Part of a small language model's weights: 860M tokens.
Each number is 128 + 32 x the weight over the matrix's rms, rounded and kept within 0 to 255. Layers, rows and columns count from 0. Numbers have three digits each.

# layer 5 attention query, 768x768, rms 0.0608, rows 43-142, columns 320-383
137185096152143157138086101150151099107105172177225108152065150139162161110148084129168160148171214162113136114140129075147094139068086139115095084103112166139114136129114138131135072126126174
098198154147117079079115140131136148109158143191124190132162120126117103161056176157167135146170100122163102087162177077110125126079124187115136116067152201062152114089125194150090101116139120
148104136178128219101108101162172155087178187105181149084157177098072114111150133152141121133132195104143156157188160120120127111121129104102103148090152139085191100123182145079128096201128104
093033130150112160145190129113165133114118135141117125139120127142147151087171062119113068160220097098158106126121147123129132157148115117128152158154131143146123103091143092105094156142107099
193158131114109183170122177157154143185083098118126154126182099094133179134126109135122159131074094118158088107120078047079063069152138128161088093083140146127108135145141147123098165144102109
126126097146158109077049117145159115163160134124124125159116082174120115109069173134067099091135077144130198143097020158108086141161155164070139067156103093133104122108102147121163074078138093
146146167178113106125132102088098131156061118134122135067086173107138107158118104114198099135156116083153181196132183079089119076113102099156107163098136101118220103095082162097069158134069115
115124171117111065117122171037089089080137069131121105099139133068129180120134156134140121176139168092148154138134160156163150123090086134114127185133143109125092090085066117106154082098170146
128118098129131105148137163145136082111078120128166095113099084183129096113112114079129103079124150127098115162154093161093107064118144114140168117089095077116164117097087142086106188195143110
128097183088107089092099119151117144208101148101128170104152090104158160115149118153140143143161130126103101096147138164092171144171164120172112124172059074119142138042109061059036128103204150
082158154107121148116133193106136113099137165174090149101188133179156097133138120120119125093119125142098162099123186113139129079133094057184127104155161047148078179079161093160115115153132100
093118108195170143146148099104225094141088107133120117092167124155109146195095118141111129096157111054167100166129129112183167141137139199096120155104104188157151126121091169180083130083116192
119122109067163103095179130133104058103074115116130108072140195114099113121145125097152128177149135150165152198152125129083089091112116139140092184068097110108093054157142110081106174084101083
153183138145144119127046174085194113076148121185199153102157107109125070150156146131117152167090144130154192168138105131077101141179143114120100125186098100129084160132115169135162176080122141
080111107129120123145134136081145125096200151106105193127147165087120058172136104121095168157232177101092112074076097152092093202078151162083099160158165106127173085140148101147152108140141107
092102066143132118172149102141138125221105118129173140175080120129170108127117207168136130095084138117181085124151122121147082047120190156124141106124111115137167094144187118136130130184192118
119104176147158125119111120082038137154111124132137131118088174148105178105140152130117107137021167174122150090059053084069129073114088172149120173162127133159126129122127073106133140072177150
097192086140111168186104137195145138095162004099131112186142155171163146195165063117080150130124059153117098172132121102125099136169120139123098137134164131186097104088111156142129125122148089
158129125123114183160185150170191110190143145146163149123145148132117109181097076167090124066139128149172085158175082135176069099111152168146130114072148178131211132165172123129069151181138199
106135189109153114160070139099081157098128197159133101163206156136117173138138193145126120147187189185163120162166142083107168119134085149102118116116068100122082153151100146099126139152124095
113255191119170163116121123197156192146166145151167122141165079168097150186109145080121164150101100141138099129100088068191098052152141109113171124087200153115186174129074108116131155167082179
112127173167159025105063168160038153104107075126141163123117172082138033096172108097149107084151164108168154164173128181146159150081120153144176132183098066132048076130181119142097135138070130
138126089160150161139097127096147146134147126067096091136175135120105139180099156085144117110123124110192137187169090089161140181101045084084123042133141157147139198024100139100135096114130158
072147196139127107137111164146086128075090078182140096099073082152140149150137138123141095128146148116104168174078128112166149081120177108157163206103138110168121096123150137116130158125122165
208120142147130152145114096179204165216104110114133130131181024135130142176118132139178173092139204188144180192072091109149200162098051163118162132045107144092167116103150107105136101100100133
147086231150114141145148139104155133125141104114138151055132078094105131090160136143135135160146092137152130131128136154162095069126202154147139145149122128088206121143144121139174156139118147
151154119132108172159098088047178120170172127127144125152127072105068091124168097121138121125093144160134141138146148088136167113117164102158053137119130147120110123112121099126142092141054113
176139099121189134075176159066157124150131131052212154210120091091103128099084107130146086108118165106094117124160173159154083114132111100119131174080115157099170146165095071099121095127121140
112167125118167152142099109097074136124152120083110119151116152109152078174139119116102062143124099122152162105088127209151124158158091109134137107118175192122099127130155141133140190111077112
146121113162087098110105182220112054117117169103072132128152192124192138143168177121186068086160145082085156127115115196090097082141087080065102147206128188141086117158117097145124088070203086
183161107121217091125146147179114121098141105138169159130126072129087128132115131068085157093107118103119177185161120137101099147081130178116106136145124129150133159165112131124099153154132129
152083113179101131128088111162074108120097122182116099103045138163134140101142102092123127126105148148093164108171071166131098198181108153072139129089099107110104108133150075098104125122164080
141175068180096115141114131138096114147123082066160156102181181111133161155051057136111113158176156067117143127114113036092140167066138147133109155149149035105174108139138131117143081096087113
212156133192099096124130133077117115149123119120134111088214121149140141107124110153140172102130148109135120097122142124166102131115140056184099112152146171084088137155198137085126119169015133
129077132077102128150132162176139186206111134111194140182124163125069166215072176136099129126148097147170149106140137098135169126108144159183090097143102149134146135086132140067172144163125100
138121125144143116139102130191101133152097106169123187130087115151098182063112122121113091082191119150099081124105113116177139161094169097116120087137127183142137112150124183153117128128165135
166078115124163142070125114144192154189077124120120137151179113071097158164089119149117120146118111157111153066134143090162047114144133157115090116083101145129202102090036100133152131153182151
094128113118135131083216114102130117216095122088150098119070080106130147189161158103165108135117154072140127103113164153129142096068116106106124078110195140039140130168172073103119174128138145
138071121122122122119110151135118110151083086144177163137134113183077107134111117159148124115149137116155148171077120202123090162112066119109121148089082052107136106136115079137142132153086097
126165136125145151105158114133129119136148122126117112091132192123147207168120101112172070146056121115158150038131075136118122171150100114088106113190113116176137154096177104141152128070099068
109140149091124105132141107127073140150105145166086087181138128126127118048165104186111172094111170161157091123137150147132063127154119174126097072066055195196120085080121213151132131119175102
092180092123158076150216156145116127153085101193128120176142099174118099091163097124178107163163105156099159087053153159102123123127174138118096216106095074149147119124143086121088135090109130
133166128095103114173084126129074151120126175084038082131123159121099133166097080131134106166186093102094204142131075129189117130101110100101024126111095139091089138105138095113177075065186154
162189081116089147124072172143071086097178106147153119171109103142087136151152159167137165118140124139089114125108104203209116145170181103099142102147143092147115105124112079095096081133133087
128140104140107171144103078123102153091205141089128113086093135123131111100147089104129129146127073125232128142153165161096105153155074112186102171151112204149124073174105038097083088135131140
092126176129135121064129132133136136131155158183147139107171073103101141070094163108090129095120111059084157064102175145181124143116180192174108137160170153160125087162087205155165083124108131
121104115094084141138182126136114121070136122133182119108169128064111097161154099141146104093144092124134180138172103158171117123148073149139154139079146095117222100111070124138078144138137116
121208080086148154124097119121095143120143141104124146129127076104182093110140153123155098185083085139120125156074067103077069111110115149130080164109111165065062149117112157126080140088179120
181115148174105117141156143050134081111105065169152121047121111125109150066091145128136079169144154081132123073154098075107110148143166164132100175165130131164153184146137137123123169161174085
119098098096092183058150105077088126154187066135146119102064094108165033111159086133170174122153158151187224140102150151151110167129114147083141180167127195138131112080124123101136122184189118
125180171147129134105110139102115076168190139172135138125112159120135094100122141111123061143163085107155118116126105102148153160175139161160118090113115108151150093076163083204093155132105140
052150125131174114112116132140126112130118064166067159101125196120131076166121132175145107100154119121142120106120122131132106097106146155152154122187163139115036146117162190169139090152169111
159142124167110142119123145080158123115137201091137099100109199176165175094106147153167131186116109135129187077148125144125134114093150143143179103106121168090092175154126092143127111157100064
162152116163141108104150149125155142158115140096084139092150089160164164121127114075130168146138142162114179181099134107092181129105079157128113191126106182127129106211150097110165100120154177
153128195143148184060114202177157157147158149178184188156086149121211116110187140136139159099123112066104120103143117143149088192136083169106114100153090172120121182143163107111102134114138106
105150136131144085151153072048178139139058102129081115105144118119162142159099122086127125154085082125151098192114140111120163085149131119103121125132141118162137141155109151158160093111122162
160138151091154157141118150123162115118120132172152166099155129100085188116163183149142112131109149139098129097106101100193056094088131134135132129154152116093098126132143126066109103138161123
103145116169113120168085107096124125122157161141136141143174126126107122135113188173117108122152079144169128134128164097122067119052137129181129146092107154154117152131089163163175155138166145
178172082143192138101089122123087100091180141127140148132133149140113127129148075104164094085175147135140144127178124125106128147076153063121098112134198107083144109149112132163113143161151129
111155116116113147148117154145159162182189067133152185079128134135180186130162120148193128134144116149113089130131118108133153145126100134119223163092154143092168126108150131181158173110125111
115069100174105116110065147157147157203111113124130113135144081130176111077174103139125106090066113109107118095098089178158119136161110113129146128188185160149111057135119096086134134086147147
082115129128129173166085122145145149099123105092135136101126158123119104127121080149122118135160146146126126137111159161123151143111119140146065085159116101167104118152092093185169075096115105
118129077144098107155130102120173103106109159082056105063166168154172135123107208121127150090131114133136149142136121138153115156109064102195124077062195173132102114124115222102127033094153143
100151150126115096139128088101094124118117162092125113144129114154133136129157159107136150131157054111100149114133154146121193168134152136106144153140172110168117142111095081144181105142134184
145071106113114165129104129214130176111152138109188101194045088088111114127113127096164122048151119121104113138118132100112088182115096111092147123156141087095162173151119142138084136089139162
171133143154120132108131156115094131121091102112105114155101109122130092137162150087195113114126126142105128120152071143128095088116120045129156142095081149119119121114115146137137105138158170
143164115144165162138105180179114119131147111133142133122174061102176171156122155071118137100162153139113168129116118114197101176138119134077163107114118112167183113121123135195156195139107089
094169126166118070169148127085166045110123153114180102132110109119122145158110117071072103147108116163072123146125165098095070141117083113102144137147130120171143137105119098139143058098137126
119122129144121098126090134152096149159198118113187194119156108107118114139075118146111151114093117180113165117106147095090115112151110156109173107134137136130106092155142084163144139120148198
138186110165120161081045176062141086143131102130049093185098106189111137147165142120144143154132035115142169123174131108139118117215104113116138110130143119146148129154204155052144043135132119
080118157127142156126093081151095048126168169111170126108084169187156080077158117143120077070167137114083167197092169164130131143097145142093188144117131115060208165148068134150089154133130153
118162112108146102150076061072109132147106101126131145103123141167096144103111132117162165163141203071167150121116141121131122188102139097117148119148113125104163110086122094155165086134109121
093100127161137115130120134150128131169100088106124123138186119077149194157112099101167083103178127128077128180051167133121137094174077161036112165203149136175150133107147109128133134107160098
140140162102094109125168086112144066119137129112174078163094127140110079064129095106133111147106081211138123123073138099079147131137139108149134137130127087132146117150148144166093155121160114
125157099180045078098118165133114102096128137147111106126112118052109059107116135095140133186090152118066080146098185157110154106154137089135149139125123124152123183068168174085172162065136164
124136145147109135107108157168149099075155160078123128159113146093132122089120125140154114094172133113150085104120151114116074125144191120058110121134135148164123153184078128093097131120156123
125165110126061147154154163215074112121096173114082130118114100124147090058144166179136195143089157124104120122076155130104123131072127161147095144128098115142135118111157132127148163110116118
079084113120064133167087090153098116093171143181174128132136139114181103126108087129136171132148140151137116102132139171118106074121123125106106055143112123137083156112140095115166110140164140
131182137158152165135134091128143110173180140133071137139154126081136151151135069113123159156116151166108142096087096165176090136164133129074101117182088054158097086145156101108159149140117077
134146161129165091067107060086153139176113119153107129073106116132121121176138194122154110174095127117188113157122055143173154165137153126160173098157088106140136155136155121131097131129235161
128150087116122162091123184156116127143141102166086083103137151068127080128090111090134080188121078137190143125093081060131033131117114088165069134150152086149144114040143125123108119113161119
134138118146024125107105113148090120060135079125092173118045131140086098146155108059105160189174106081100114116042168162122111116185125161153090103067176093177158111088122147158105096111136109
120119099070174169195117166178161090113112161146081079137161073098125046117086108099152173138095116140194087105153120088137084148164115140141097102137132167059127174064121150103145121112136122
109151094147132139091081108117119086198149122144107087090132155138176097109144086126125088138102100168132100096141128068113154110111145168202093164122121164126110120139106158149140171156134118
167124116105091100179123068144120145171135163089135135135141104151108096144141120123141109109134097152121139121154123128104100127118136221083148138105101157114101061090160088144156151094097120
105106155166115188107204142154126127137181106127138130178078164182156160168148140101018116093020097110143058091116160169164098160172102100152127172167136134104051130137095170174123137104085061
095108115162103177129119127116097124138112105178117138120083193099080112186151095165142109124168117092120104171146123125158094149086105154132133130163146112122133144131110116184149146086123170
137122126077120104120143127130135154114171131100122133114077091144135154176100122110109190123133133133151140082101142141163093151185124111132106107113105170081153155110128107142134159153127136
088134131154179131106134156070115119140112139127139092195157157169148111180206147156108129156117084104170129156150145100098088186097115133075106170202122114111135109115103175182151168141095117
087115093149095112075116171135140090080120174103184151138142082105167058162139117129091203102117158109163130113138151120112056074150104137148126158177097134094155108100112161140129123164155168
111174140111078140144124142110100116160143101160123127114070047145135108161166099156124122124088112151108153123087113119149129147058137182167149117136124070111118144124135127086132110119098126
117110135129164111144123106136110094107118128177112137145128112158120125127141099136130153113120153147090198131181113114136117085123131129107125167098159129131118105150136099080092110137154151
227108125133102145153150102106150130090111105107117104112143110148141071119112165131145167178088083148138094097044173090149110133109107187170141102092120120145141085141185112113119155104104186
111130116150095109146159148243106121092181102151147135134181231139126158115065151099161093128179110105169098115141138176140119115074157099118102142112147136089068151144133115114101103086145114
147099169154156104117108120124123126160071164130108114128136096108158167121167088171140103075133084099083201126146116134112133176189106022115101134089122122068137083165106113125136092151170106
077094093169104158061099159107116117105077114148169132089079110140174093138120158108138085123137103157169146152155157123110138131172135134097106084146113123156160144141141107127140189154141145
124117124172136193137090184096188134088101139124187131114115191140124193101129188080168155112104147138145108163147115111134167112197127104117133058105150137133065106118168198133136137129091113
117059172089105138140139060077161097049124154114167091130102115111113104160127131159138106128120108148168138065102092086191132137132152135146145086120078136137179148177150138123107100191072127
078056155138111125099088105109155086113178145093114116156160118078154141131117166177154079106150088166055083125151097140141105134143129204129079093138112180114157141180112163164146173190168127
104191101185149095106131118098132169076093091136101140187117143173162135071092140128149137115100107165102115148085102114140157114131115108099112179157132144124116114119126151148136120160106146